config.yaml
d_model: 384
norm: "layernorm"
norm_eps: 1e-06
bias: "all"
parallel_block: true
init_std_down: 0.00335
grad_clip: 0.5
warmup_steps: 200
final_lr_fraction: 0.05
train_tokens: 387700000
Each number is 128 + 32 x the weight over its row's rms, rounded and kept within 0 to 255. Layers, rows and columns count from 0. The size above them is the row's rms in percent of the matrix's.

# layer 16 MLP down (transposed), 1536x384, rms 0.123, rows 160-212, columns 256-319
size [116  96 102 102 102  82  99  90  98  96  97 100 103  98  97  99 109  97  96 106 101  98 104  92  96 103  95 104 107  95 104  97  94 109  90 102  95 101  89 101  92  98  94  95 104  92 102  97  97  97  98  94 107]
[[173 175 148 128 143 145 107 126 119 112  82  61 125 112  97 127 127  87  96 147  81 100  95 129 111 122 148  16 176  56 134 131 193 148  64  81 145 106 138 105  82 166 113 144 151 124 161 136 114  94 110 148 132  70  86 110 120 122 124  72 117 138 108 143]
 [136 104 114  63  85 103 144  73 135 167 144 108  84 135 161 107 144 120 180 129 113 135 122  33 120 112 102 150 115 138 131  23 140  63  64 115 134 145  53 171 175 100 154  64 129 121 152 116 126 137 134 128 103 107 157 136 137 139 104 148 107 106  99 118]
 [152 115 105 114 128 129  86 114 133 143  73 144 118 158  86 149 109 134 145  90 160  85  87 104 110 118  91  99 127 139 123 168 167 120 147 124 150 182 165  89 116  97 137 111 172 156  98  61 101  82 156 144 160  59 169 107 115 112  85 130 158 114 132 152]
 [137 177  94 149 136 112  78 128 138 115  59 169  76 127 126 120  95 149 108  89 120 123  94 173 115  89 131 133  66 144 129  90 120 113 125 108 111 156  97 117  87  26 155 117  89  57 136 114 133  85 117 136 142 126 122 105 128 150 103 113 112 135  91 111]
 [152 128 166  88 127  75 162 140  93 143 119 112 178 111 140  74 157 110 159 116 129 142 156 148 116 150 128 130 107  94 148  66 106 102 144  51 149 134 111  84 120 193 111 136  90 100 116 122  93 127 102 128 105 165 147  93 173  87 127 109 222 121  84 189]
 [129 119 171 145 197  14 140  53 156  89 123 121 122 117 138 128 169  77 162 119 138 140 125 114 127  87 140  89  75 130 110 255 132 125 164 146 145 116 172  92 151  87 107  36 140 111 104 141 121 127  78 150 155 142  72 127 149 131  91 152 113 122  97  58]
 [ 92 124 191  76 149 154  82 132 169 178  57 141 112 117 111 144  94 104 172 137 129 107 119  91 119  86 138 168 130 119  95 128 135 120 102  86 157  93 130  94 122 127 111 142 143 147  60  83 138 181 165 131 153  57 145 192 104  89 107 110 112 152 118 162]
 [117 141 117 145 124  96 123 134 105 132  95 140 163 104  70 142 136 163  96 118 121 156  67 143 106 147 129 115 170 139  41 250 104 172  98 105 171 126 122 110  43  78 100 125 108 150 124  93 129 132 147 143 129 114 154  57  84 100 120  84  91  86 160 132]
 [179 141 167 123 118 103 123 129  97 101 122 158 105  51 131 155 201 110 120  88 140 171 101 153 129  98  96 132 120 138  74 108 126  53 196  82 146 153  88 148 109 102 121 103 137 175 118 141 102  68  77 121 163  95 132 158 145 110 104 120 158 124  91 138]
 [126 193 107 150 107  58 109 136 128 155  88 184 162 110 165 147 125 178  96 113 103 135 171 170  80 138 152 128 164 114 148  85 120 139 189  73 120  80 179 111 103 122 150 131  82 138 122 147 150 125 164 110 138 126 122 120 128 110 129 157 113  48  75  93]
 [ 84 146 127 157 102 107  93 100 138  98 115  73 141  53 118  92 126 199 140 132 157 170 132 109  96 128 139 130 117 138 109  36 137 255 131 167 101  99 128 146 116 159  93 128 130 152 103 143 132 127  93 136 125 202 121 140 149 164 118 117  60 150 128 134]
 [129 143 156 110 163 140 111 112 181  77 136  73 137 135 124 102 108 144 163  78 111 120 116 183 123 106 101 142 102  72  75  89 164 136  71 172 121 103  94 106 126  55 115 179 122  95  98  97 146 110 106  48 184 140 121  49 166 100  70 150  92 133 140 120]
 [115 187  50 178 145  34 143 125  96 111 134  80 124 137 102 182 130 162 150 146 187  97 141 101 126 137 110 147 118 127 136  86 164 152 163 144 104  84  84 166 111 142 155  94 129  83  97 152 106 121  69 168 165 133  99 118  89 157 149 131 151 149 112 119]
 [104 155 108  70 160 112 164 130  96  93  79 105 120 145 123 111  95 138 117  46 121 157  83 173 113 107  93 158  70 109 104 109 201 105 102 149  97 154  57 150  90  72 140 153 123 101 112 164 101 160 176 185  94 158 106 144 137 132  69 130 161  58  88  99]
 [147 102 114  96 116  67 143 173  87 129  91 116  96 103 103  82 146 110  95 100 165 137 148  68 108 165  91 119 117  83 118  70 157 155 133 109 126 117  57  80 111 125 114 124 137 127 152 142 138 125 133 164  83 156 107 174 128 155 132 142  81 100  98  91]
 [ 95  97 163 127 100 111  96 125 139 142 151 144 100 144 141 132 147 100  66 107 170 103 170 166 159 126 106 112 101 159 145 148 158 125 121 148 157 122 216  84 131  99 111 150 121 187 102 119 138 117 153 115 120 113 141 115 127 115 109 135 131 131 149 135]
 [137 165  91 112 139 139 121 119  84 120 153 122 117 127 122 105 100 116 102 147 101 125  95 123 145  85 128 127 124 124 116 168 126 157 130 129 127 153 136 113 101 121 204 130 101 119 162 118 102 142 109 154 199 126 163 110  93  90 186 131 196 120 154 158]
 [107 134 125 143 161 139 132 118 114  69  87 151  98 119 130  92 141 103 118 154 115 114 181 133 138 125 129 136 124  74  89 155 128 136 155 106 134 124 111 117 133  99  62 139 164 138 174 161 109  94 172 123 113 125  38 104  98  98 130 156 145 136 146  81]
 [122 144  80  87  97 148 179 150 126 117 135 175  73 128 109 144 116 129 136 163 152  93  84 182 105 118  18 114  89 116  90  75 135 119 148 139 154 133  92 122 124  82 153 152 105 108  92 138 106 115 106 109 174  52 113 121 108 159 175 117  72 146 145 142]
 [160 109 160  65 109 147 171  67  69 107 127  66 144 113  90 118 114 128 143 125 112  88  78 107 157 160 158  90 123 134 105  85 108 127  99 116 142 111 162 146 144 140 150  77 188 124 126 126 138 126 106 158 139  80 120 149 114 122 101 122  90 143 106 166]
 [ 91 109  96 144 159 117 133  51 137 170 113 124 145  67  97 155 175 156 119 203 122 104 111  72 132 161 136 121 104 136 170 128 104 147  43 113 134 116 117 158 101 120 176 175 110 109 128  93  57 125  97 162 146 122 108  44 130  78 146 114 114 135  50  77]
 [101 126 134 109 164 122 129  83  79 151  79 136 133  82 165 172 132  79 111  70 152 119 106 130 152  95  84 128 141 139  42  47 163 163  72 108 166 137 123 149 131 138 111 136 116 151 143 109  88 132 122 147 101 140 125 123 139  87  83 132 146 126  99 132]
 [132 160 120 106  80 108 152  96 156 122 104 143 112 140  97 145 134 133 104  81  55 114 116 139  85 151  71  28 135  99 142  56 137 118 138 132  78 137 102 142 133  80  61  97 105 177 112 105 127 120 120 137 150 103 116 113 136 133 107 147  83  98 106 113]
 [144 117 170 174  70 122 150 103 145 179 133 162 106  72  88  84 108 163  86  80 160 176 158 166 166 140  97 149  54 126 102 120 194 117 134 212 155 109  90 126 162 114  87  66 164 150 102 140 158 138  94  95 131 115 102 112  91 129 107 106 103  70  94 149]
 [141 142  77  96 121 143 128  85 152 135 141  99 118 102 119 145 188 113  97 101 114  81  69 157  55 165 141  83 116  82  95 135 149 118 120 128 106 117 155  53  90 108 101 142 145 103 141  81 148 114 160 101 175 106 107  74 110 128 114 175  84 105 108 114]
 [118 146 120  84  57 148 128 150 126  71  77 150 134 101 131 148 174 131 174 103  97 130  96 131 151 118 117  78 118 119 117 111 124 128 119 134 110  77 104 116 118  70  88 182 110 168  85 124 153 154 138  47  97 104 102 104 113  75 122 121 118 119 121 135]
 [ 91 107 155  90  74 166 107 157  92 117 164  78 112  93  90 155 138 136  78 184 119 120  93 124 123 137 145 115  58 131 119  67 130 147 128 156  85 123 118 133 149 131 126 140  87 133 123 158 100  30 114  96 129 139  65 111 197 103 130 115 123  91  78 141]
 [ 88 140 129 108 158  88 110 153 142 123 107 155 108 188 124  80 108 131  81  56 154 132 181 168 153 149 199 104 100 157  44 116 112  99 134 149 126 122  88  85 105 131  68 111 155  54  85 165 123 163 135 132 122 150 143 129 131 131  60 136  58 135 119  92]
 [133 111 134 125 111  32  70  83 106 158 144  99 119  80 152  91 109 126 112  49  84 195 134 161  95  88  88 106 137 129 157   7  96 149 120 114 102 103  85 136 149 137 110  78 119  95 136 111 118 121 101 127 149 104  80  98 102  63 107 222  86  69 107 118]
 [163 102 107 187 107 163 108 120 164  89 128  90 128  94  88  93 120 137 110 137 113 132 152 153 118 164 165  95  93 107 135  50 170 131 147 144 111 116  70 125 141 110 123 129 123 142 120 142 109  64 172 105 102 147 155 189 149 155  64 115 164 122 115  56]
 [108  96 189 126 233  90 111  39  92 144  80 110  78 151 154 135 153  87 117 177 111 119 130 164 172 128 142  84 102 161 118  75 146 143 138  71  85  80 107  95 104 115  94 160 144 116  86  93 145  53 109 116 152  66 103 115 156  91  84  91 164 154  65 109]
 [123 130 176 129  60 163 128  80 128 136 125 119  90 127  96 143 132 134  68 114  76 116 124 130 122 137  78  86  90  89 159  91  40 171 156  96 137 130  84  65 176 141 142 148 129 135 134 114  95 119  92 140 131  86 136  84 120 171 116  85 122 143 145 159]
 [120 204 136 107  91 141 186  90 135 113 139 126 110 143  69  75 119 133 117 113 162 155 139 115 156 155  94 125  51  66 126 120 120 156 108 130 162 149 142 101 166  82 144  86 160 138 133 145 153 113 139  82 159 123 157 136 146  89 110 130 114  80 163 174]
 [139 151 124  77 129  93  81 155  88 117  93 130 147 143 191 117 128 144  96 138 124 107 159  58 124 133 133  66 126 164 175  71 124 151 105 154 115 184 118  70 105  71 132 109 141 113  72 125 113 127 147 107 153 123 147 128 111 170  76 122 124 175 119 172]
 [ 96 161 181 170 135 117 148 123 113 136 172 137  72  98 134 180 146 105 140 105  96 113 103 142  88 135 155 119 152 123 123 130 131 108 133 186 138 111 100 145 161 122  96 156 127 131 195 125 173 132 146 104 106 159 160  86 140 122 176 147  50 142 100 151]
 [ 89 122 163 136  93 124 120 162 128  87 123  91 115 110  94 128 151 127  84 120 146 143  94  54  92  85 131 108  91 129 121  41  85 149 131  78  97 109 161 144 137 165 132 138 158 104 157 100 153 127 114 146 127 155 106 144 128 106  63 131 104  85 117 173]
 [141 154  97 211 144  83  37 151 127  91 127 128 168 103  90 108 101 133  62 108  74 166  99 168  45 123 113 118  72  59 105  92 152 140  91 116 101 111  95  81 113 189 109  28 116  75 160 100 164 147 124 120 118 178 111 101 136 173 128 165 109 121 137 171]
 [ 94 155 137  92 141 104 103 112  99 159 100 125 158 139 145 145 155  93 117  54  72  98 122 174 172 159 151 141 182 105 108 192 121 144 125 127 130 143 110  74 126  90  81  58 152 155 122 108 158 163  86 149 102 105 124  79  93 111 113  88  63 142 138  97]
 [142 157 131 124 129 128 118 126 216 132 149 144 112  71 133 116 159 187  96 127 147 132  43 160  99 104 153  90 131 165  98 176 144 139 122 107 149 134 135 178  94  81  83 164 190 110 143 134 132 101 155 125 138 159 139 160 110 117  52 112 117  97  82 128]
 [156 150 120  77 108  98 102 116 129 108 149 119  98 129 124  61 111 122  78 137 139 167 106 150  87  87 158 150 119  89 158 119 160 122 199 107 121  93 127 101  84 155 152 157 195 143 127 154 124 110 138 153 153  88 124 174 134 124 145 149  85 156 106 102]
 [153 119 100 110 140  79 119 163 127 112 115  85 154 113 122 130 116 120 129 134 151 158 147 175 134 108 165  81  74 148  88 188 116 168  62 147 116 115 138  87  81  57  68  91  81  79  82 149 157 141 136  90 136 130 117 120 142 174 111 148 111 149 117  85]
 [111 114  79 116 130 156 159 145  44 165 153 116  98  96 133 145 113  90 136 160 128  87  93 182 111 133 146  31 112  89 131 180 105 108 160  95 120  85  95 135 143 104 127 114  83 121  56 122 132 159  81 124 123 141 122 152 152 127 132 113 178 106 116 169]
 [116 145 114  96  94  64  91 127  70 119 132 136 118 120  66  74 104 107  98 109  81 100 123  85 113 187 130 113 100 124 107 171 100  88 140 155  91  51 107 120 146  96 100  78 126 138 128  80 116  98 133 154  90 147 128 125 129 137 123 109  94  83 139 151]
 [146 126 103 129  86  91  70 121 105 149 180 163 143 130 139 111 104 129 136 114 109 169 105  60  66 121 126 185 171  86 120 110  94 105 103 116 141  81 148  87 112 116 125 102 152 110 127 141  88 113 121 105 103 129 141 142  66 126 176 101 142  96 158 120]
 [102 144 140 122  93  86 165 151 151 129 116 128 154 112 119  92 145 130 117 107 179  83 119 154 164 153 169  54 110 110 118  79  64 147  91 133 124 162 112 143 140 126 126  91  85  84 114 149  90  84 113  78 148 119 127 158 155 152  89 129  97 114 137 115]
 [121 176 132  86 121 141  74 147 116  90 118 120 157 115 126 155 138 118 100 164 114 125 124 130 180 122 105 123 100  67 138 195 121 172 112 150  98 112 166 162 103 108 110 156  89 148  78 150 141 137 145  82 127 102 183  76 120 136 147 170 116 179 137 129]
 [ 56 128 137 119 116 141 149  73 142 126  85  93 106 111  89 148 112  96 127 183 160  89  93 128 118 154 106 147 100 138 126  92 110 122  96 117 126  90  83 102  95 120 116 134 140 141 102 121  93 164 119 103  91  76 119 123 113 152  96 132 107 154 149 118]
 [124 130 149 125 142 137  82 117 110 121 153 123 100 109 109  89 155 105  47 130  77 102 180 142 131 155 136 189 126 100 129  68 115 122  95  73 147 129  99 118 111  84 134  67 114  59 108 133 136  48  74 110  73 175 204 123 120 111 152 101 130  82  64 141]
 [ 99 140 125 152 167 170 138 113 175 111  99 116 156  83  96 145  88 105 137  71 139  43 142 165  99 142 147 157  82 120 164 143 156 108 156 188 110 121 153 154  86  87  94 131 103 100 103  88  69 147 131  91 146 155 102  78 167  84 149 148 133 123 178  78]
 [136 128 121 165 118 128 158 124 154 144 118 109 107 130 138 120 128 101 126 106 134 148 134 157  87 169  93 112 132 107 148 132 117 144 123 108  95 127 108 135 161 102  78  91 115 170 111  74 133  98 120 166 122 135 150  97 146 127 107  78 178 162 103 112]
 [ 98 101 122 132 101 138 147 108 163 132  80  64  96 162 112 121  99 176 111 112 118 105 118 144 126 149 100 132 148 102 157  78 101 117  80 148 134 104  77  81  63 115 130 120 112 108 128 157 145  97  97  78  88  93 121 100 136 105 192  72 113 155 130  52]
 [131 123 154 138  74 115 113 141 103 100 118 124 164 117 114 125 132 142 116 114 119 171 146 142 162 185 123 157 117 108 171  80  88 142 128  82  90  72 142 148 128 142  74 127 105 116 134 125  54 187  92 153 108 102 127  92  99 158 144 111 119 170 107  97]
 [109 138  60  99  98 108 142 117 122 157  51 139 105 140 157 126 126 151 107 120 152  22  70 165 117 140 130 177 134 118 133  70 145 121  98 106 103 116 211 120  59 145 100  65  74  99 145 116  95  82  83 115  92  99 114  97 164 124 124 176 142 110 142 131]]
# layer 16 MLP up, 1536x384, rms 0.116, rows 161-212, columns 256-319
size [105 105  94 112 114  98  93  97  94  97  98  99  95  91 100 105  97  95  96  95  94 107  97  95 102 107 101  98  96  95 103  98 104  97  91  92 103  97 109  97  95 101 101  97 104  98  97  95 100 101 120 105]
[[ 95 101 117 128 146 139 157 133 110 110 159 120 120 135 117  92 160 142 149 139 142 168 107 104  97 115 168  90 180 138 107  68  93 119  79 106 180 158  75 140 112 165  66 127 121 119  84 133 111 155 111 115 143 209 116 189 174 203  75 112 209 172 158 147]
 [169 106 149 141 134 144 133 120 104  30 134 127 104 157 125 160 121  97 140 138 182 123 120 114 113 117 112 161 153  95 112 115 118 144 137  86  93  98  65 153 119 124 143 138 153 171 107  99 119 118 189 194 109 158 137 136 175 145 113 138 150  75 149  92]
 [ 71 151 102 158 115 118 143 147 151 117 126 149 155 131 162 146 149  92  74 136 105 155  76  65  77  99 152 170  85 128 106  97  95 174 100  87 170 162 136 130  69 130 139 214 101 133 143  90  75 108 156 168 139 132 155 137 139 118 125 119  99 134  96 163]
 [ 95 137 104 151  83 141 139 131 156 183 161 168 115 127 129 114 152  81 149 124 152 111 144 124  78 159 120 116 105 170 115 109 139 158 151  98 106 147 150  98 107 169 140 118 153 118 144 126 147 170 118 135 116 125 126  90 133 113 134 138  60 190 122 111]
 [162 118 120 138 169  99 132  66 141 149  95 106 145 139  59 116  92 124 111 182 132  86  79 133  75 127 151 110 154 172 137 212 140 135  34 108  96 115  74 142 129 138 112 103  77 139 106  56 115 177 112 126 130 201  70  97 134 126  86 128 106 123 149 204]
 [100 104 115 155  95 117 151 116  74  87 131 102 144  31 187 121 144 156 108 174 155  92 152 144  67  92 156 210 178 126 168 157 152 101  96 104 106  82 143 100 136 131 157 146 153 127 207 136 136 179 133 144 152 174 117 165 122  86 101 136 176  98 145 131]
 [113 160 126  95 116 110 119 164 181 185  95 136 105 171 174 109 148  82 132 124 163 128 152 155 146 126 163 138 181 119 152 200 148 142 163 113  78 113  97 114 140 140 107 127 102  78 147 154  97 100  83 146  92 151 142 155 169 176 147 122 146  99 114  98]
 [102  84 211 135 119 106 110 121 171 100 123 181 181 105 101  69  95 122 120 150 127 107 136 142 163 120 128 115 171 145 129 133  90  97  71 135 110  70 176  85 153 164  94 144 148 115 150  69  82 121  98 126 166 196 139 139 111 132 174 126 129 107 156 144]
 [196  92 132 115 111 123 194 173 113 147  92 105  94 140 133 134  65 102 124 107 160  91 125 150 120 117  72 139 132 176 120 122 116  94  98 145  72 161 136 121 132  83 118 106 134  92  57 146  94 101 129 163 130  88  61 102 153 141  99 110 149 108 110 103]
 [ 92 146 166 110  69 110  75 165 182 142 158  97 123  94 125 169 110 113 134 171 180  89 156  53 122 101 157 150 123 104 133 173  72 192 109 147  68 156  78  93 132 161 179 149 124  66  50  43 131 190 117 153 103 138 153 116 165 124  80 181 136 133 159 142]
 [141 129 169 176 193 124  76 129 121 129  82 104 136 159 106 129 160 169  93 141 105 136 125 140 141 158 157 176 134 118 115 127 152 151 144 121 151 111  78 129  92 140 121 122 122 160 126 178 104 214 102 166 135  87  97  91 154 159 128  93 163 120 167 180]
 [123 141  86 168 112 116 164 130 101 146  98 178 115 126 124  88 171 155 145 102 120 159 139  53 124 127 147 168 169 143 138  92 120 135 151 112  82  93 141  82 120  91 112 100 141 141 117 104 139  70 122 145 130 179  97 131 117 123 161 139 112 209 122  94]
 [143 122 110 106 150  65 125 120  92  77 137 100  88  97 101 126 135  96 148 149  99 118  67 115 190  85 144 138  52 157 115 116  76 115 130 143  37 115 190 115 132 114 149 108 142 191  98 115  88 103  67  86 124  84 119 124 151 101 140 132 128 143 125  93]
 [137  96 109 157 157 117 171 142 129 153 147  86 143 124  88 179 106 122 190 165 136 125 149  80 110 123 147  73 164 140  95 102 123 103 106 157  76 133 111 111 130 152 140 103 172 156 137  96 114 190 132 134 149 124  48 125 142 139 103 154  96 139 147 180]
 [113 137 104  86 145 153 108 128 240  64 114 161 123 133 133 141 117  90 103 109 160 156  91  43 177 130 121  93 136  80 135 110 138  96  79  64 115  98 176 106 178 191 141 127 134 125 115 138 103 209  84 150 142 127  92 119 105 120 109  78 131  97  78 100]
 [ 82 103 138 146 150 144 129  74 104  74 107 148 126 121  83 142 124 142 143 108 102 171 166 139 155 106 130 156 158 123 112  88 147 137 110 111 143  65 144  83 156 147 141  47 148 112 181 138 112 141 143 101  90 132 119 174 125 158 154 129 108 107 133 127]
 [116 109  94  89 133 122 131 135 169 136 171 175 104 144 112  85  78 173 105 167 174 162  59 159 124 132 150 169 115 107  83 141  86 174 125  89 126 155 132 169 160 155 137 118 137  80  89  58 159 144 114 189 120 159 199  83  94 110 160  94  92 154  69 171]
 [ 75 102  91 107 112 100 117  85  78 148 149 125  88 161 117 127 160 100 125  81 126  59  76 165 160  97 133 132  90 105 118 110  90 172 107 165 136 118  82 148 123 162 125 116 148 171 126 125 113 108 116 156  69 149 127 108 172 148 115 121 154 134 169 195]
 [124 103 125 134 112 125 176  70 132 133 161  71 141  91  98 157 125 126 116 129  68  75 171 135 150 177 134  78  97 163 167 150 127  90  57 165 161 123 136  71 134 115 145 130 163  90 152  74 151 205 120  63 107 144 124  99 124 112 130  91 151 113 113 107]
 [166 138 107  74 105 126  51 125  71 108 153 126  93  97 145  57 101 139 132 162  96 191  73 105 140 105 148  87 102 146 180 122 122  85 194 138  86 113 146 118  76 104  77 122 127  47 165 135  74  84  85 152 117 119 119 166 113 181 136 128 104 132 161 153]
 [141 107 115 127 126 134 154 116 146 159 206 107 146 157 143 176 154 136 120  79 123 127 100 103 115 113  64 123 106 123 113 126 119 111  76  62 187  51 167 169  50 125 149  99 125 138  92  94 139 158  91 179 157 155 159 111  59 136 153 108 164  72  99  99]
 [104 136 111  89 132 111 121 139 105  89 136 117  89 139 157  69 189  98 134  78 196 169 136 111  63 149 107 123 159 128 152  86  52 107 168 134 133 140 177  87 103 110  90  79  70  89 116 177 105 166 104 137  68 137 142 159 120  96 133  84 123 137 143 106]
 [145 127 162 109 147 150 107 133 102 185  65  93 130 170 156 156 136 106 124 135 115  89 146 116 150 135 109 152 132 123 108 143 118  40 138 111 119  70 152 122 109  65 161 131 102  95  61 105 121  90 128 105 156 152 170 124 103 126 163  84 118 143 190 168]
 [189  88 160 146 143 102 113 196 114 148 130  63 139  49  88  96 139 127 125  98 143 121 134 154 127  55 162 120 173 179 133  91  94 118 146 112  65 174  61 185 170 133 139 157 117 142 114 111  84  84 107 173 128 158 133 132 137 151 194 151 190 128 129 139]
 [119 138  66 188 140 123 196 141 139 107 143 136 131 128 137  93 160 153  58 210 154 142 145 124 128 130 169 141 204 124 165 124 138 126 124  64  61 151 164 126 137 113 106 131 172 133 121  83  84 137 133 182 156 159  75 117 119 132 133 138 146 137 148 118]
 [128 110 176  70 180 126 123 161 125 195 130 110 151 155 103 119 100 125 103 104 145 152 132 144 126 157 161 163 131 133 107 114 104 117 152 112  83  87 139 145 103 197  89 136 108 141 172 102 121 136 110 157 161 122 100 152 173  75  87  60 153 144 100  66]
 [126 121 100  70 102 122  73 127 154 144  91 145 121 141  32 156 126 117  78  56 147 176 126 137 147 143 134 125 152 139 157 117  94 122  95 133 138 203 167 134 105 214 118 192 170 135 126 103 120 110 109  59 202 115 150 142 134 103 115 156 109 120 121 105]
 [188 166 190 113 175 144 135  83  88 154 182 161 132 124 134 145  42 105 121 137 112 106 161  85 152 137 105 144  87 119  72 112 107 191 128 124  91  92 105 119 194  95 158 150 140 125 136 132 206 128 101 175 144 100 146 206 122  51 150 204 140 149 221  75]
 [128  66 108 113 164  73 108 160 114 144 164 103 184  75 116 194 118 125 158 134  61  54 118 175 143 157 174 100 132 175  97 181 122 106  69 135 123 118 194 102  99 148  99 155 145  89 112  78 157 156 135 148  77 149 126 145 100 207 154 167 141 121 168 119]
 [110 134 156 166 119  85 138 117 113  77 152 153 121 100 141 212 149 126 102  58 127 129 170  98  71 161 108  85 113 178 112 164 127 143 127 158  93  92 102 137 212 149 122 137  68 124 154 157 158 189  85 108 162 150 152 128 142 121 180  90 110 102 156 162]
 [ 55  67  81 124 148 158  82 112 117 119 132 144 101 147 137 145  92  88 146  94 107 103 164 159 151 157  96  77 139 122 127 135 151 104 102 114  73 118 120 123  86  90 108 142 157 119 110 111  99  58 128 130 126  89 136  87 139 117  75 130  87 135 125 176]
 [ 77 137  83 177 133 163 111 169 110 146 124 171 127 125 149  90 111 174 141 100 134  80  83 147  74 107  83  94 161 125 127 135 127 157  72 107 173  91 129 180  84 108  95 151 123 165 139  87  54 101 145 170 121  80 119 104 125 161 131 111 116 125 141 155]
 [165 126 122  90 108 115 161 127 110 102 177  85  82 145 107  30 109 142 118 170 114 134 157 134 122  74 158 123 130 166 102  97 171 144 157 106 117  76 117 155 139 116  80 121 120 130 119 118  94 143 117 151 112  72 128 196  90 181 159  51 126  89  96 179]
 [116 136 104 106 120 144  78  63  96 151 102 124 132 146 120  71 115 138  89 180 122 147 147 117 177 137 179 103  97 138 114 133  84  70  97 124 111 127 154 146 154 160 193  90 155 141 133 146  69 101 147 135 177 151 131  85 108 124  51  70 183 128 110  98]
 [142 137 163 166 140  80 156 215 109 114 114 119 152  52 160 147  96 142 123  73 121  57 113 134 152 123 165 125 142 104  98 152 101 111 181 144 132  75  61 151 202 125 141 170  84 140 108 140 105 153  85 153 124 148 136 135 141  88 189 151 127  98 140 126]
 [178 166 121 118 129  75 125 129  72 179 114  43 134  77 161 114 137 111 128 119 106 110 146 121 103 139 121  97 138 127 141 153 167 151 158 145 112 124 149 173 144 137 131 207 164 153 158 177 127 119 132 110 128 162  83 129 142 135  88 123 101 159 144 124]
 [160 139  69 198 147 133 176 125 205 114 129 116 119 101 153 130 181 139 106 101 152  96  74 123 142 167  81 152 156 126 106 170 103 116 104 154 153 190 124 127 115 198 183 165 128  68 140 106 137  87 168 123  92 152 119 148 100  99 109  98 141 132 160  76]
 [ 92 121 178 149  93 127  87  98 166 126 132 118 122 146 132 118  85  85 143  92 131 147 152 153 156 117  99 121  90 156 201 188 106 148 115 150 125 116 109 145 132 130 137 131  37  93 122  85 118 189  70  81  86  71 122  81 137 100 131 136 120  87 191 141]
 [ 94 158 110 104 116 182 109 114 116  90  87 183 159 111  86 134  83 113  61 122 125  97 154 160 167 136 126  85 165  75 147 118 120 179 133  80 124 110 180  97 163  84  99 192  56 181  63 108 116 156  96  87  92  81 159 134 147 109 160  89 136 130 121 116]
 [151  65  96 108 133 168 183 137 161 132  84 171 128  93 170 166  99  86 143 138 141 106 113  59 147 131 141  88 153 130  72 161 133 149 146 131 114 111 142 154  73 106 150  89 112 177 143 208 119  94 121 165 103 111 140 181 113 109 160  74 101 142 116 173]
 [154 131 107 127 151  82 100 128 182  99  97 105 172 125  40 159  62 176 159 118 137 135  99 118 121 110 108 127 137 119 142 153 104 110 132 140  93  91 138 105 118  90 112 116 150  87 116 102 117 109 201 119  73  61  84  50 159 119 144 121 108  89 134 134]
 [165 156  79 148  86 166  75 160 129 110 130 122 123 127 109 131 152 173 135 176 135 129 124 143  76 137  86  84 164 196 142  98 123  95  79 145 149  68 149 129  92 113 168 138 149 170 155 125 127 108  95 110 123 114 175 104  89 161  99 183 116 183  86 142]
 [ 78 114 180  90 179 163  93 119 161 170 121 113 167  75 144 114 159 107 136 178 138  59 113 110 145 124 121 110 137  89 181 141 157 180 184  88  67 185 116 127 105 144 174 141 198 193  97  67 120 128 175 148 144 165  99 100 123  57  94 138  98 157 129 171]
 [146 128 148 178 104  96 138 118 169 116 136  51  62 121 175 120  60 141 126 109 132 134 137 137  87 128 170 105  86 108 131 143 158 126 141 132 174 114 176 152  87 169 177 149 111 143  73 126  85 108 117 132 111 155  81 106 186 102 168 191 105 117 143 108]
 [ 97 128 197 134 144 121 117 118 128 153 141 162 167 101 133 123  92  88 131 113 126 118 128 105 201  96  92 156  96 130 101 113 124 129 156 124 107  95  96 138  96  80 157 120 120 167 150 122 155  92 183 105 134 173  98 158 120 119 143 164 110 109  94 192]
 [141 139 107  71 123 141  95 119 120 184 146 190 107 139 121 127 154 106 102 147  67 148 162 133 108 147 201  89  72 111 132 155  97  98 109 153 143 148 158 152 167 138 160  76 155 132 120 148 115 109 118  81 112  61 112  91  99  75 180 171 170 144 134 149]
 [117 114 106 148 122 138 157 138 150 123 145 201 114 134 100 128  58 108  78 138 110 115 112 147 116  73 137 116 125 178 123 135  97 104 144 132  93  91 168 131 142 139 186 114 113 200 108 110  94 239 131  50 194 136  98 132 109 111  84 113  99 170 165  87]
 [ 77  86 172  90 123  99 127  98  92 182 123 122 147 140 117 180  68 159  84 115 107 151 143 131 168  78 129 181 133 136  67 162 136 105  64 141 148 152  89 143 144 111 126  74  87 112 150 164 194  98  53 144 152  92 126 124 154 220 127 184 105 101 154 124]
 [109 169 154  72 134  94 135 160 153 108  92 139 152  99 119  93 103 153 139 116 108 140  89  99 105 137 149 229 143  92 106 133  86  97 130  95  75 125 128 179 119  96 112 130 133 121 102 112 126 179  91 121 202 145 155 147 159 174 125 171  85 120 111 152]
 [101 134 132 155 146 138 151  46  67 116 112 152 122 127 152 159 176 189  98 136 116 107 124 157 121 132 121 178  95  80 157 111 128 127 135 110 113 140 122 182 117 116 105 142 102 102 121 151  87 101 102 191 148  80  87 189 111 123 118 133 123  88 156  78]
 [103  93 129 124 100  99 225 104 122  98  86  93  35 125 139  93 123 118  90  79 117  96 152  58 178 139 115 121 153  65 121 149 160 129  67  71 154 136  98 165 109 101  65  78 103  51 138 128 142 148 172  96 130 161 146 157 117 118 115 145 105 170 125 127]
 [142 162 185 176 160 135 119 138 140  74 169  76 137 157 117 149  70 139 127 112 115 116 108  64 110  91 146  84 156 158 105  94 132  88  70 103  89 220 175 113 160 156 101  98 101 154  95 131 106 112 136 170 159 123  62 120 176 110 101 157 145 147  90 121]]